From a checkpoint of a small transformer trained on Wikipedia.
Size: width 128, 3.17M parameters.
Architecture: no biases in attention or MLP, untied embeddings.
Each number is 128 + 32 x the weight over its row's rms, rounded and kept within 0 to 255. Layers, rows and columns count from 0. The size above them is the row's rms in percent of the matrix's.

# layer 8 MLP down (transposed), 320x128, rms 0.112, rows 86-120, columns 64-127
size [ 99 111 102  99  93 101 105  99 104  95  97  81  99 105  99 102  92  97  97 103 108 106 104  97 101  96  95 100 100  99 103 109  96 102 107]
[[132 102 181 161 152 143 152 181 131 105  88 108 118 190 147  88 122 134 129 141 108 153 166 105 102 160 183 168  82 177  92 107 143 105 195 144  93 109 114 169 105 101 144 162 149  95  67 107 164  90 134 152 142 157 116 152 158 146 148 113 142 118  81  98]
 [ 67 129  59 107 169 136  76 122 100  94 161 107 115  79  80 164  60 173 124 125  97 139 154  90 139 151 151  94  99 100 150 137 122 143 158 136 150 106 188 199 138 136 157 120  65 164 122 147 109 131 157 125  92 143 125 130 131 153 161 141 131 122 205 125]
 [154 146 132 129 151 140  80  91 114 133  96 105 200 185  98 140 152 110 127 149  93 108 140 165 107 167 151 155  65 142 119 146 139 165 119 163 147 156 102 154 125 102 163 145 117 125 113 109 133 149 111 123  77 134 161 119 162  87 162 178 103 140 131 151]
 [131 193 124 175 173  87 144 110 150 129 133 161  56 141 179 106 110 113 147 107 120 145 103 124 102 139 145 157 113 122 122 153 124 104 147 190 170  75 105 145 135  94 140  94 154 133 164 114 143 118  70 160 112  83 119 158  58 151  54 171  86 115 114 155]
 [ 92 122 176 192 187  89 130 159  68 142 158 120 152 172 117 132  80 131 118 106 158 115 105 175 118 136 121 133  73 177 118  81 144 105 117 114 157 137 121 164 126 127 149 122 126 127 118  75 146 149 177 174  82  91  73 173  92 100 129  72 161 149 183 122]
 [ 88 185 108 106 132  99 152 106 106 103 150 157 152 131 125 129  55 157 122  89 109 155 101 167 170 123  56 136 122 150  82  86 115 125 103 150 221 126 127 149 150 113  73  96 111 146  85 162  93 112 223 134 123 116 170  53 141 146 133 161  93 149 120 138]
 [117  70  95 117 136 162 158 172 105 108 111 149 192  71  97 124 112 105 127 107 113 141 112 197 141 139 139 137 123 165 141  88  75 119 157 148 122 127 117 173 117  90 163 132 115 184  74 138 143  99 195 103  96 139 130 146  81 137  98  92 127  78 142 174]
 [141 148 112 124 112 124  93 142 145 135 159 111 147 206 153 127 113 133 146 122 128 134 122 173 161 117  95 147 142 122  96 113  91 169  49 128 149  54 101 167  91 119 113 108 126  81 154 141 183  86 172 165 163 116 142 109 122 167  97 166 130 110 111 187]
 [186 103 185  87 151 137 111 173 154 115 134 112  71 140 163 116 134 145 157  89 143 135 137 121 137 135 136 143 156 111 122  82 110 132 115 136 143 184 129 117 126 127 124 141 102  80 105 154  95  98  85 145 107  90  84 150 136  61  72 114  42 155 160 102]
 [142 164 180 117 104 114  55  58  82 127 109 146  97 130 165 151 151 101 103 121 136 197 173 119 129 176 102 176  92 161 137 192 100 142 120 135  70 125 195 140 167 152 132  90 146 152 123 152 183 106 172 181  89  92 150 143 140 138 108 152 160 157 158 133]
 [ 90 136 137 104 126  54 178 139 112 113 132 131 147 113  92 110 197 162 122 125  75 145 185 132  91 146 156 141 116  89 120 170 188 183  98 168 105 171 177 120 143 134 120  90 111 129 122 132 162 173 123 180 115 111  93  56 143  72 154 131 156 167 105  57]
 [100  88  93 138 170 109 143 117 113 149 152 158 149 127 101  93 137 163 148  69 139 201 121  65 130  82 134 139 161 212 154 131  62 138 110 112 157 136 151 102 118 129 123 139 106  97 136 162 164 124  96 117 147 122  83 129 168  94 183 108 103 168 125  71]
 [140 136 152 112  96 101 133 105  77 161 105  71 101 175 167 138 146 104 111 132 131  85 114 147 106 144 194 134 100 133 110  85 133 106 119 111  58 156 170  56  98 126  93 124 166 131 142 117 147 125 107 108 141 117 140 142 158 161  98 144 109 145  24 122]
 [107  87 116 132 134 131 119 155 132 141  83 118  70 156 102 164 172 162  78 123 124 170 141 115 107 130 134  99 176 135 116 107 115  63 202 115 136 160 148 139 162 122 111 103 124 139 120  91 121 199  93 100  87 126 142 190  87 112 143  99  93 123 160 135]
 [148 119 116 106 118 146 115  68 209 148 109  93 151 179 105 105 113 104 153 142  97 159 170 120 154 100 156 152 162 154 111  88 116 155 131 119 150  93 130 174  78  86  88 142 126 170 171 127 125 136 149  86 133 130  96  97  66 152 173 135 150 171 152 155]
 [197 152 100  81 101 119 169 114 134 123  64 145 159 117  67 133 151 111 141  92 162 129 136 160 123 113  71  99 121 132 132 189 117 129 157 152 140 132  76 192  92 195 131 130 109 145 117 168  72 137 112 148 124 165 152 132 121 140 163 160 110 120 165 165]
 [129  79 170 138 121  94 123 120 114 136 160  91 101 108 125  85  64 110 176  81 137 132 111 166 172  91 135 173 105 104 137  61 135 136 105 123 178 154 127 159 140 170 142 124 133 149 102 149 111  99  74  95 168 126 120  89 143 160 111 105 143 112 151 110]
 [149 110 139 130 124 161 179 112  70  89 113 136 169 148 123 168  70  97 124  92 106 140 129 136 167  89 102 131 186 140 131 145 150 114 119 164 115 121 185 132 157  96 150 220 174  69 169 142 128  91 164 106 141 112 139 188 156 160  47 108 128 120 163 157]
 [176 168 131 106  80 136 100 176 140  80 174  71 167 162  95 144 108 141  97 137 133 107 124 130 102 111 112 128 110 184 143 103 151 160  73 195 110 112 150 130 154 134 107  76 138 108  99 195 170 128 170 154 119 137 110  41 130 125 128 123  95 202 206  92]
 [ 96 100 107 117 181 106  54 136  97 126 130 155 140 168 136 139 142 144 117 151 152 115 182  31 154 209 124 130  91 113 125  64 122 198 141 114  77  86 142 107 147 114  95  88 136 131 102 157 134 160 117 149 142  71 119 178  88  99 149 143  82 165 163 122]
 [ 91 130  92 146 169 120 132 178 110 188 177 114 112  85 153 120  21 128 116 136 142 160 156 105 145  98 124 142 162 125  94 169 126 133 159 106 103 150 147 106 109 208  95 100  88 127  64 145  78 102 101 162  82 175 128 128 124 122 151  66 126 117 139 141]
 [151 109 115 101 109 132 189 124 176 113 125 142 105 134 135 102 122 145 107 148 113 120 147 111 107 167 112 125  90 173 147 125 167 149 112 129 137  98 169  79  84 117 134 112 132  97 160 115 135 103 150  96 183 114  98 161 131  92 141 152 133 125 138  60]
 [142 141 105 120 124  95 143 134 114 153  79 143 132 110  81 145  28 122 116 114 148 136 129 130 109 100 143 141 147 100 130 172 166 127 138 158 200 228  54 124  93 139 162 132 121 135  79  98 174 143  94 137 150 158  85 155 111  95 103 108 117 124 148 116]
 [ 81 118 131  97 151 131  97 101 106 161  93 142 119 147 128 122 126 156 153 146 119 159 174 139 170 107 138 126 125 134 111 166 128 114 121 123 125  98 127 152 154  97 158 118 125 102 104 156 123 101 124 183 110 134 137 118 138 167 144 152 117  95 115  40]
 [124 133 143 120 151 130 129  87 103 139  92 113 120 129  95 181 118 123  98  72 137 139 130 127 133 132 109 152  90 179 124  95 148 120 118 110 126 113  73 174 129 113 120 179 125 134  95 113 187 104 114 142 118 113 115  91 150  64  96 121 129 144 146  98]
 [161 103 146 137  87  91 135 116 162 125 184 141 129 143 122  96  39 117 127  90 157 120 155 116 139 107 113 132  86 114 143  74 123 176 150 103 145 199 104  71 136 166 167 184 150 122 165 103  75 109 128 112 130 174 112 148 110 143  68 159  94 108 119 210]
 [160 167 127 114 135 117 122 142 156 186 176 132 142 142 125 160 138 109 177 121 165 119 175  92 125 167  69 169 129 175 103 102 124 141 130 214 135 113 136 108 118 107 170  90 125 110 129 136 132 142 138 130 124 117 138 118 181 182 134  99 155 138 146 134]
 [ 97 192 129 149 137 160 124 135 146 124 132 145 150 200 153 139 205 101 142 111  86 144 146 110 124 144 142 142 101  95 152  81 124 116 104 202 143 183 159  83 156 164 125 132 163 106 171 132 170 120 128 134 168 164 144 100 152 138 160 129 121 116 127 120]
 [169 182 180 141 169 124 127 144 137 147 116 123 131 127 125 140  54 155 117 124 129 109 162 190 159 113 132 115 137 145 113 109 143 173  97 135 173 151 148 146 122 182  83  84 104 113 201 108 154 114 167 160 173 190 165 125 123 138 137 161 110 107  75 142]
 [133 107 103 154 119 114 198  98 148 129 155 157 144 153 134 141 141 134 156 117 127 128  59 120 121 169 124 100 172  87 162 141 103 174 116 107 140 105 147  77  93 111 106 150 106 101  80 133 160 152 155  99 220 112 168 119 120  96 129 171 101 161 130 147]
 [ 68 127 170 145 142 158 121 172 145 168  87  77 152 193 176 140 117 100 147 112 107 103 113 154 165  94  95 102 109 150  82 193 127  73 123 120 166 116  81 116 140 132 167  42 148 143 143 133 133 107 117 159 134 134 126  88 128 102  80 158 116 154 119 135]
 [ 81 130 121 155 141 116  88 111 114 119 153 126 196 123 185 128 118 116 144 140 102 143 117 145  71 110 130 133  89 120 171 155 116 121 165  88 185 117 118 155  60 157 140  96 179 144  90  82 137 107 175 178 153 104 100 123 156  94 170 101 129 143 100 181]
 [113 110  90 133  87 134 109 145 113 144 101 145 160 135  93 129 118 116 150  96 165 134 164 125 107 139 138 144 133 170 140 171 128 115 199  93  63 156  83 100 235 190  99 140 144  53 109  78 160 145  76 133 101  71  68 167 138  76 137 100 127 153 104 125]
 [117 136 105  70  97 146 148 102 152 119 149 145 136 113 118  82 114 173 163 114 107  65 103  96 184 203  91 142 136 139 157 134 176  95 150 174  99 180 153 160 132 125 109  95 110 161 145 148 125  99 134  86 123  74 127 135 157 101 111 115 146 155  89 193]
 [171 141 122 106 160 130 120 169  85 120 140 167 127 193 167 108 102 170 103 125 110 131  98 113  98 123 149 128 172 111 158 121 120 130 152 147 117 118 170 129 130 112 169  62 145 137 144  85  96 169 148 153  83 131  98 147 125 129 153  77 160 129 142 143]]
# layer 8 MLP gate, 320x128, rms 0.121, rows 87-121, columns 64-127
size [102 114 105  97 102 109  96 103  95  99  87 100 107  98 103 104 101  96 103 105 104 106  93 108  95 112  97  95  97 103 103 100  95 107 106]
[[165 141 135  83 110 120 139 142 126 140 126 133  91 130 127 117 195  85 146  90 126  94 164  93 116 155  96 137 117 114 137 121 122 109  87  84  80 135  43  80 151 135  56 144 190 109 102 133 132 107 148 153 153 159 131 108  63  72 111 125 101 173  96 102]
 [119 137  73 103 190 132  70 126 126 124 108  83 188 198  99 120 119  65  49 122 134 109 138 181 115 129 112 137  97 114 112 159 123 112 145 196 117 159  95 153 137 100 114 126 140  78 114 105 129 103  91 163  87  90 115 133 135 119 165 166 140 156 107 156]
 [130 135  77 137 151 139 116 194  94 124 106 154 119 127  82  76 115 138 127 113 139 152 155 128 189 123 101 101 135 154 147 148  45 121 197  92 154 193 101  91  51 158 114 166  51 131 101 149 167 182 114 168 142 103 104 141 190 133 111 133 116 202 208 116]
 [151  97 107 127 141 128 157 135  96  70 142 153 115 124 186 100 131 180 183 156  98 116 133 143 101 168 113  74 160 108  74  33 137 120 132 181  89 129 162 159 155 125  94 112 181 148 182 162  70 123 161  82 146 138 106 102 133  65 198 115 117 107 140 179]
 [115 133 133 113 109 100  90 166 136 139 150 158  80 125 135 147 223 191 138 149 193 151 116  98 189 147 107 126  80 143  72  87 145 106  87 141 127 121 174 156 130 154 123 150  57 112 175 116 141  79 142 136 139  89 126 134 172 123 143 174 122 134 154  66]
 [111 122 150 106  71 176 159 169 186 158 101 125 147 160 166 129 145 184 112 141  98 151 190  92 171 106 186 108 151 113 121  70 125  95 150  93 134 113 115 116 156 111 128 183 140 105  89 164 100 166 120 114 151 161 153 149 105 153 143 143 162 211 206 141]
 [110 147 119 134 112  83 140 142 104 106 114 123 148 125 123 177 133 106 129 121 112 131 186 106 117  86  62 171 118 186 109 135 165 105 122 121 123 173 156  87  83 169 128 141  98 130 193  81 137 165 145  85 122 155 124  96 181 175 142 162 192 154 136 141]
 [160 135 107 118 174 124 202  87  84 111 121 198 121 142 108 154 157 106  97  93 133 108  47 133 103 168 145  91 159 110 128 109 108 131 142 129  71 121 130 211 133 102 111 101  98 135 103 127 117 108 105 131 157  85 134 101 145 166 134 156 150  98  90 146]
 [169 128  76  96 140 201 156 171 130 187 126 105 148 165 165 109 127 106 103 170 134  77 114 144 118 105 192  86 156 125 137  93 167 134  83 142 121 166  60 184 169 115 152 165 184 167 123 118 138 128 148 121 162 101 155 122 140 113 145 103 130 141  90 127]
 [151  88 191 139 123  76 111 138 107 100 170 108 172 129 167 125 184 144 140 182  82 105  87 145  96 106  75 109 185 114 110 114 180 137  85 129 104 123 145 132 156 108  78 112 102 104 126 209 121  87  82 181 124 186 118 139 145 130 123 156 164 136 118 127]
 [113 118 147 134 138 100 118 101 131 152 137 167 215 130 121 120 125  93 118 102 136 189 143 133 138 112 114 195 105  87 108 124  85 153 156 157 105 130 154 119 144  82 170 174 109 116 148 152  95 154 131 121 156 132 120 142 136 115 169  86 143 175 216 174]
 [196 117 100  90  88 112 127 133 166 107 201 130 132 131 153  82 132 142 179 199 118 154 115 151  74 139  93 100  73 145 159 133 166 106 124 160 144 104 153 101 134 186 155 139 103  76 120  85 129 147 130 188 139  88 106 146  66 104 148 138 154 100 110 129]
 [ 81 100 156 139 105 156 164 153  66 109 150 149 114 104 100  59 150 207 122 167 126 101  88 125 187 109 181 115 178 141 109  80 160 138 149 110 106  98 140 125  81  82 166 145  98  88  85 120 122 133 123  62 105 118 148 137 125 138 106 207 157  88 148 121]
 [135 164 149 126 115  94 140 146  98  96 126 142 116 124 117 123 158 128 147  99 160  99 125 134 142 139 124  65 127  77 137 143 147 132 143 122 118 167 191 137 111 146 122 120 153  85 104 168 140 115  57 114 132 111 159 145  43 115 164  93  97 112  45 138]
 [165 101 123 171 108 163 133 164 131 100 116 139 188  93 133 148 150 128  77 117 147 137 153 165 121 118 140  79 154  93  72 146 118 128 128 134 132 129  91 134  88 137 138 135 121 147 139 132 119 126 137 127  56  99 124  82 105 145 187 149 148 116 172 158]
 [100 106 108 138 136 145 118 137  75  77 141 161 140 100 104 140 212 113 144 130  94 101 141 151  89 142 120 140 165  74 116  94 113 142 116 110  91  78 136 138 101 101 126  88 155  91 154 138 124 157  96 144  75 169 153 150 100 117 103 126  72 174 130 130]
 [170  99 119  97  87  77 128 101 150 141 171 117  84 137 155 103 169 104 155 195 103 134 149  88 114  92 127  60 108  85  47 106 126  80  96 146 139 131  96 106  36 102 140 138  81 144 153 122 131 107 101 132 110 114  97 145  72  39 117  78 116  82 134 147]
 [ 77 104 243 119 138 148 133 143 119 130  91 195 153  85 124 154 105 163 104 103 156  50 141 165 156 117  79 220 123 156 152 107 143 105 170  69 106 122 114 111 156 171  84  89  98 139 117 168 117 128  94 196 143 134  98 108  95 105 104 111 167 100 108 145]
 [193  91 213 153 131 205 134 117 124 119 176 136 190 138 152  73 176 153 147 126 135 103 116 137 117 114 116 114 138 149 145 120 112 173 128 179 145  88 177 133 142 103 123 117 102  83  96 123 174 138 162  89 124 129 128 164 149 171 165 116 110 172 100 139]
 [156 168 186  77 110 115 128 134 126  74 128 151 126 180  67 155 172  83 168 121 115 137 106 154 151 143  92 124 132  80 148 136 143 127 159 154 131  82 131 142 146 111 148 169 138  82 129  85 189 104 100 154 118 164 157 115 153 157 173 185 124 127 145 106]
 [213 152 118 122  76 131 123 127 124 134 137  94 149 143  80 174 172  99 121  99 152 135  78 124 193 126  95  43 147 111 107 192 151  99  28 149 110 156 117 169 123 137  95 207 151 112 103 123 141 127 112 121  78 157 143 123 100  92 124 150 140 182 140 171]
 [101 140 133 137 120 134 113 109  95  89 164  91  99  91 187 155 187 144 141 154  88 143 114  67 145 143  91  96 181 106 119  41  61 122  72 132 108 114 153 170 137 130 124  74  76 130 103 141 152 134 141 111 144  92 123  78 146 129 137 152 155  95 145 123]
 [120 144 108  93  95  73 108  74 148 139 120  96  67 138  79 116 120 156 144 129 179  84  94 103 137 113  77 171 155 150 161 141 127  96 171 133 172  87 171 127  80 149 130 111 163 112 114 133 134 133 141 208 122 177 170 118 172 171 134 177  83 155 152  36]
 [117 156 139 172 144  96 113  81 127  76  78 111 156 104 114  65 136 117 102 138  67  95 108 129 141 150 100 137 148 111 190 109  54 156  82 182 154 110 127  78 150 164 138  95 113  87  78  99  92 157 108 150 113 147 165 147  86 154 118 150  78 138 139  52]
 [121 126 110 102 135 145 123 138 133 139 113 120 149 119 164 119 141 146  69 168  95 164 126 162 133 111  90 115 156  91  86 153  82  67  83 149 177  98 100 186 126 107 132  69 141 104  94 133 162 147  72 149 168 114 201 108 139 141 160 114 129 159 152 114]
 [113 103 125 140 120 101 133 109 109 103  73 135 160  71 157 123 186 150 149 120 136 124  83 157 136 166 131 142 100 101 120 121  94  86 146  83 103  91  84 177 132 160  93 117 144 112  64 119 118 105 122 152 141 121 139 143  75  91 109 173  86  91 142 154]
 [126 131 142 114 109  84 132 114 114 145  88 161 157  84 116 135  88 173 124 109 126 193 195  92 104  90 173 122 155 195 114 155  96 131 161  84 155 162  85 113 119 130 157 133 141 101 146 140 157 105 127 161 104 111 142 118 107 106  90 146 179  49 162 153]
 [163 159 135 144 129 140 137 143 169 119 147 166  99 198  82 130 129 206 127 133 110 103 113 108 107  78  94 165 108 129  90 134 161  83 140 137 131 182 122 108  91  90 157 109 152 137 167 123 117  59 148 107  92 155 144 128 140 177 222 155 145  81  43 121]
 [132  86 148 100 131 202  91 125 105  78 110 116 114 137  99 144 148  66 123 131 148  97 141 111  92  98 140 185 115 126 130 174 108  93 107 105  94 131 125 199 132 188 108 107 123 104 136 143 109  80 129 175 130 105  51 105 150  93 113 149 109 105 164 101]
 [133 130 128 122  89 130 117 155  75  65 102 156  92 123 152 142 148 137  96 188 148 203 104 137 128 165  97 131 138 133  95 149 185 149 124  95  91 190 132 153  72 142 144 123  70 116 138  71 103 132 173  53  56 107 146 191 134 160 153 116 132 125  86 181]
 [151 188 150 118  94 146 145 189 116 186 129 140 117 161  71 148 170 137 137  76 130 172 161 169 134 120  93 120 191 159 110 121 179 206 159 185 151 163 116  97 152 155 127 159 129  82 141  97 137 160 120 121 122 145 147 114 187 173 135 124 157 121 141 131]
 [ 85  79 137 174 117 146 150 132 121 180 146 139 133  63 127  68 111  93 144 147  81 153 157  96 153 109 160 152  64 130 132 179 137 165 157 127 160 169 103 183 161 120 165 133 160 159 119  98 131 145  99 177  72 131 126 164 121 147 109  44 122 185 122 132]
 [121 173 135 121 126 145 154 151  96  80  87 111 121 121 128  96 134  91  92 129 165 163 136 111 125 141 119 109 122 123  92 116 142 127  92  87  59 123 121 161 145 112 123 197 115 101 122 104 161 140 137 124 139  85  40 195  37  76 122 145  92 109  84  81]
 [137 133 159 139 108 100 146 114 114 129 187 130 193 162 139 155 176 113 167 151 146 136 122  56 177 155  67 109 128  80  67 146 134 130  87 121 130 103 122 105 105 113 136 130  99 156 131 136 134  97  64 147 103 110 157 181 154 142 121  88 149 142 133 137]
 [ 95  81 158 124  86 110 170 114 164 128 144  59 100 124  95 144 185 157 111 173 123 111 155 109 116 139 146 107 117  94 151 111  60 161  78 136 102 101  97 121 119 178 149  86  88 161 131 122 165  78  94 186  72 154 127 120 159 124 145 132 156 129 188  98]]
# layer 8 MLP up, 320x128, rms 0.115, rows 87-121, columns 64-127
size [115 115 107  95  97 110  96 102  91  97  89  95  98  96 105  93  96  90  98 103 101 100  99 100  93 100  97  95 100 102 104  97 100 103  99]
[[115 152  76 100 101 147  93 116 160 143 141  98  91 118 145 150 154 109 162 172 135  69 153 112  87 151 104 121 111  78 146 168  83 154  81 111  68 139 149 127 218 144 163 163  67 131 137 111 147 122 199 155 113 131  98 146 145  87  76 124 101 146 123  98]
 [125 112 203 104  98 120 166 126  77 115 166 110 111  61 164 133  90  95 141  66 160 139 107  69 174  56 151 106 217  96 105 127  98 118 156  74 116  94 156 128 111 147 142 133 152 113 165 150 127 125 109 125 145 131  81 118  92 158  79 117 155 102 145 130]
 [ 90 124 104 143 137  94  93  85  76  68  89 147 114  78 143  86 115  89  91 103  89 139 125 147 157 131 127  64 142 183  52 148 119 140 145  81 111 130  59 143 110 118 176 154  82 150 101 119 129 136 156 101  68 171 147 109 145 118 123 146 120 158 128 150]
 [168 136 108 161 126 101 140 138  61 138 138 134 130 115 114  70  93 133 135 119  78 116 143 113  99 147  78  78 130 126 120  61 127 134 148 160 183 122 153 114 124 111 161 116 149 166 156  65 143 147 148  86 163 147 128 136 154 148 162 145 158 139 162 128]
 [125 168  74 124 113  98 115  83  56 115  56 136 136 124 122 135 111  79 119 170 132 166 152 174 127 155  85  94 115  81 100 106 113 146 159 113 144 107 166 106 173  81  92 138 180 119 132 138  83 160  99 117 153 160 129  70 138 183 178 146 158 185 135  96]
 [108 176 136 127 135 174 102 102 152 123 113 133 136 145 160 125 138 162 175 119 114 160 108 162 190  98 154  70 114 146  80  94 124  98 180 147 125 174 166  96 194 126 197 133 145  74 124  96 160 158 119 157 122 134 140 183  87 148 148 173 122 135 149 127]
 [ 86 109 161 162 161 141  83 120 128 144  93  88 114 100  99 156  96  77 109  99  87 122 148 106  94 116 177  88 125  93 151 156 176 150 162 166 139 138 138  55 190 119 153 157 129 134 142  88  93 121 150 157 151 193 138 136 131 139  68  95 131  83 179  84]
 [ 60  80 130  56 102 110  68 118  91 150 161 150  89 136 148 107 128 140  97 117 113 128 140 153  81 145  82 190 102 159 145 118  77 142 180 164 127 124 119 127 162 103 151 185 148 175 140 172 136  99 173 130 195 159  82  83 149 117  93 191 181 142 145 156]
 [123 206 179 150  93 137 169 155 119 147 101 119 107  86 151 134 119  51 191  74 116 189 184 143 153 143 129 127 140  98 114 162  97 118 112 144  94 163 150  97 118 109  90 108  67 180 147 143 104 181 128 102 122 105 112  92 145 204 128  73 152 181  88  83]
 [137 126 153 152 142 124 139 116 122 124 102 119 154 152 129 115  98 154  83 149 128 123 138  91 101  70 152 112 144 124 180 119 184  91  60  97 111 156 118 115 135 147 120 165 117 109 138 154  96  89 125 165 195 134  96 193  73 172  82 138 125 104 222  93]
 [129 172 110 105  94 155 104 117 171 138 155 131  75 121 187 130  98 157 154 174 134 102 120 172 131 140 118  83 168 101  87 132 173 127  51 116 142 146 125 121 164  87 110 113 219 121 131  73 118 134 186 147 127 150 107 155  84 142  76 181 108 112  48 123]
 [121 136 102  54 117 157 108 106 137 102 126 105 130 136 210 147  89 201  98 113 121 162 104  92  74 171 118 149  76  78 109  99  99 133 125 165 108 102 154  89 132 159 141 175 108 115  99 165 142  90 144 146 124  77 160 148 151 139 161 142  99  34 115 168]
 [172 109 129 161 178 104 119 117 120 137 147 123  88 179 132 156  96 158  57  97 159  93 118 116 101 135 111 129 105 131 155 157  77 180 155 140 152 130 136 130 171 154 131 137  86 152 127 157 134 197 104  95 112 149 180 206 214 127  93 157 118  66 167 141]
 [148 154 207 162 153 120 128 145 161 101 101 199 101 172 171 128  98  94 130  79 152 106 139 101 110 127 148 151 128 135 123 127 132 101  49 131  94 188 110  88 165 113 156 171 110  98  85 130 103 153 104 166  84  78 174 129 119 136 102  90  92 159  97 175]
 [136 136 105  65  81 118 160 106 123 107 105 164 110 147 132 144 143  66 103 122 154 139  70 115 172 177 129 153 140  95 164 126 167  75  88 128  82 113 109 163 166 167 103 130 136 178 135 185 133  93 166 143 167 113 107 144 141  80 118 130 124 129  89 136]
 [136  87 214 108 128 154 143 151  90  78  90 176 113 141 148 158 164 101 134 153 110 123 221 184 162  96  93 119 141  96 150 120 116 162  68 173 132 110 110 174  63 131 180 135 145 126 135  92 124 160 141 120 101 149  95 144 102 116  78 125  92 153 152 142]
 [149 132  91 124  89 141  79 153  81 121 147  84 113 136 170  95 108 139 127 146 165 108 128 147 101 130 108  70 130 118  50 150 109  93 145 152 239 150 156 155 102 141 101 203 137 159  88 159 173  89  79 173  98 194  99  99 179 163 142  94 141 148 182 115]
 [107 114 156  91 135 150 161 157 116 151 177 140 109 109 142 131 153 118 128 164 116 108 135 175 154 131 123 138 142  62 155 155 157 147 170 120 139 155 171  41 111 121 131  87 164 124 164  98  68 100 108  91 176 119 158 149  66 122 105  92 172  75 130 122]
 [126 156 123 110  97 129 139 121  96 103 118 130 138 173 154 187 171 140 133 160 144  89  99 101 112 190 136 183  85 135 135 144 141 135 137  71 139 125  91 109 163 169 109 108  86 191 180 103 167  51 169 156  78 156 152 115 215  79 106  99 209 113 191 132]
 [157 131  81  55 126 105  79 160 147 129 105 105  87 212 122 134 143 131 196 176 142  98 176  90 131 125 107  81 115 123 161 120 114  90  97 179 128 106  89 111 136 115 176 120  64 135 160 169 174 131 142 164 149 149  56  92 178 116  67 136  97 185 162 137]
 [110 147 109 130 137 122 145 143 162 162  90 150 111 191 124 113  99  97 169  78 145 175  69 101 126 154 148 109 105 140 132 113  98  87 126 198 140 127 215 152 154 178 104 148 101  46 105 104 143  74 142  96 158 118  49 159 192  68 114 119 110  79 158 127]
 [ 51  82 133 132 178 128  75 118 122  93 171 128  98  36 164 177 106 208 145 127 130 132  86 142 146 105  95 116 151 111 137 111 100 134  84 109 165 165 161 150 115  81 153  69 102 145  99 119 174 113 105  96 165  91  97  89 130 125 111 108 152 141 139 158]
 [126 145 119 133 157 202 131 167 117 138 103 144 126 133 151 145 193  84 157 114  88 191 135 204 110  81 199 119  81 147 119  78 137 109 146  80  93 162  90 165 169 129 107 128 138 135 142  76 143 165  85  72 122 104 125 147 102 136 178 109 138  71 120 131]
 [107 153 143  75 147 115  94  48 158 121 125 159 121 168 104 130 105  95 143 115 114 115  77  88  24 105 105 151  79 119 131 113 115 170 107 181 132 115 150 117 140  85 121  80  85 195 179 132  42 146 102 170 119 171 142 178  79 162 110 110 117 110 185 126]
 [116 127 130 148 169 161 162 183 151 140 119 132 138 136 128 153 124 138  91 149  66 108 140 171 158 142  95 149 146 125 143 133 120 121 101 106 159 153 126 103 168 168 131  86 122 111  93  97 139 181 114 105 112  86 164  95 205 119 174 180 134  79 140 153]
 [ 80 103 108 135 112 122  88 149 122 147 107 131 104  88 154 152 124 113 174 100 156 140  86 178 169 175  54 116 146 128 134  48  67 107 152 134 142 113 137  99  91 119 126 111 152 139  72 110  95  68 130 147 168 117 151 130  71  89  84 109  97 121 120 182]
 [118 163 131  98 119 154  74 100  79  76  95 170  93 100  81 130 134 110 180 131 108 117 110 109 125 143 107 138 101 187 157  67 134  41 109 126 136 154 134 149  56 137 188 148 118 115 159 138 110 132 106 119 184 151 115  87 153 143  75 144 166 137 148 141]
 [ 74 135 138 104 132 184 113 121  99 117 108 144  99 136 140 100 114 121 133  51  61 167 126 157 150 199 134  82 182 113 176 175 101 105  93 102 141 151 128 184 185  73 120  90 155 115 120 206  82 109 145 112 132  97 176 188  73 151 171 193 123 102 103 136]
 [158  87 119  87 189 188  71  92 104  90 123 149 167 137 128 129 140 132 152 146 130  70 174 120 102 146 145 176 108  92 137 145 128 142  82 162  75 162 148 180 103 135 113 178 108 100 120 139 119  87 179 183 195 160  90 108  99  89  90 151  82 128  84 134]
 [ 80 162 178 144 132 114  56   0 142  90  97 119 169 102 101  78  97 159  97  93 129  75  94  79 124 138 134 197 106  97  91 174 128 120 112 157 138  84 144 131 193 102 151 101 163 127 111 143 169 113 142 177 151 145 154 155 147 114 153 118 109 154 149 103]
 [109 137 188 102 177 183 170 107 136 112 139  80 128 117  94  87  89 130 180 107 127 111 168 110 101  48 133 166 207 123 138 119 126 140 108 123 102 129  96 122 110 128 135  83 193 152 128 159  98 140 147  88 180 130  63 151 117 111 145 104 176 178 109  99]
 [ 63 130  83 182 116  82 109 120 189 155 181 196 112  78 113  73 133 106 156  96 160 135 152 127  93 122 157 155  94 141 114 110 138 158 136 174  76  80  93  99 135  96 144 145 172 142 144 123  72  79  95 126 123 114 146  75 110 177 173 104 117 112 100 118]
 [115 151 128 153 135 107 114 102 130 161  99 144  99 111 111 177 156 151 116 180 156 141 110 146 154 155  95 126 116  92 160 137 128 163 126 123 114 135 108 136 135 217  91 132 134  68 139 173 130 166 144 144 103 119 113  54 127 121 135  92  99 131  99 114]
 [121 150  84 126 169 147 107 109 172 179 165 104  88 110 208 137 134 109 129 106 175 177 156 130 105 135 136 132 151 131 182  97 155 131 127 130 108 171 158 190 133 151 166 113 208 142 123 106  49  83 115 199 102 127 153  99 131 138 115 178 132 125 114 101]
 [140 123 119 118  91 102 149 160 135 124 111 162 162 166 179 133 101 110 138 174  77 128 146  87 116 169 134  77  79 148  87  93 142 135 136 192 134 180 167 175  89 162 135  90 154 106 143 157  68 140 173 106 139  91 142  71 148  89  36 134  95  99 167 130]]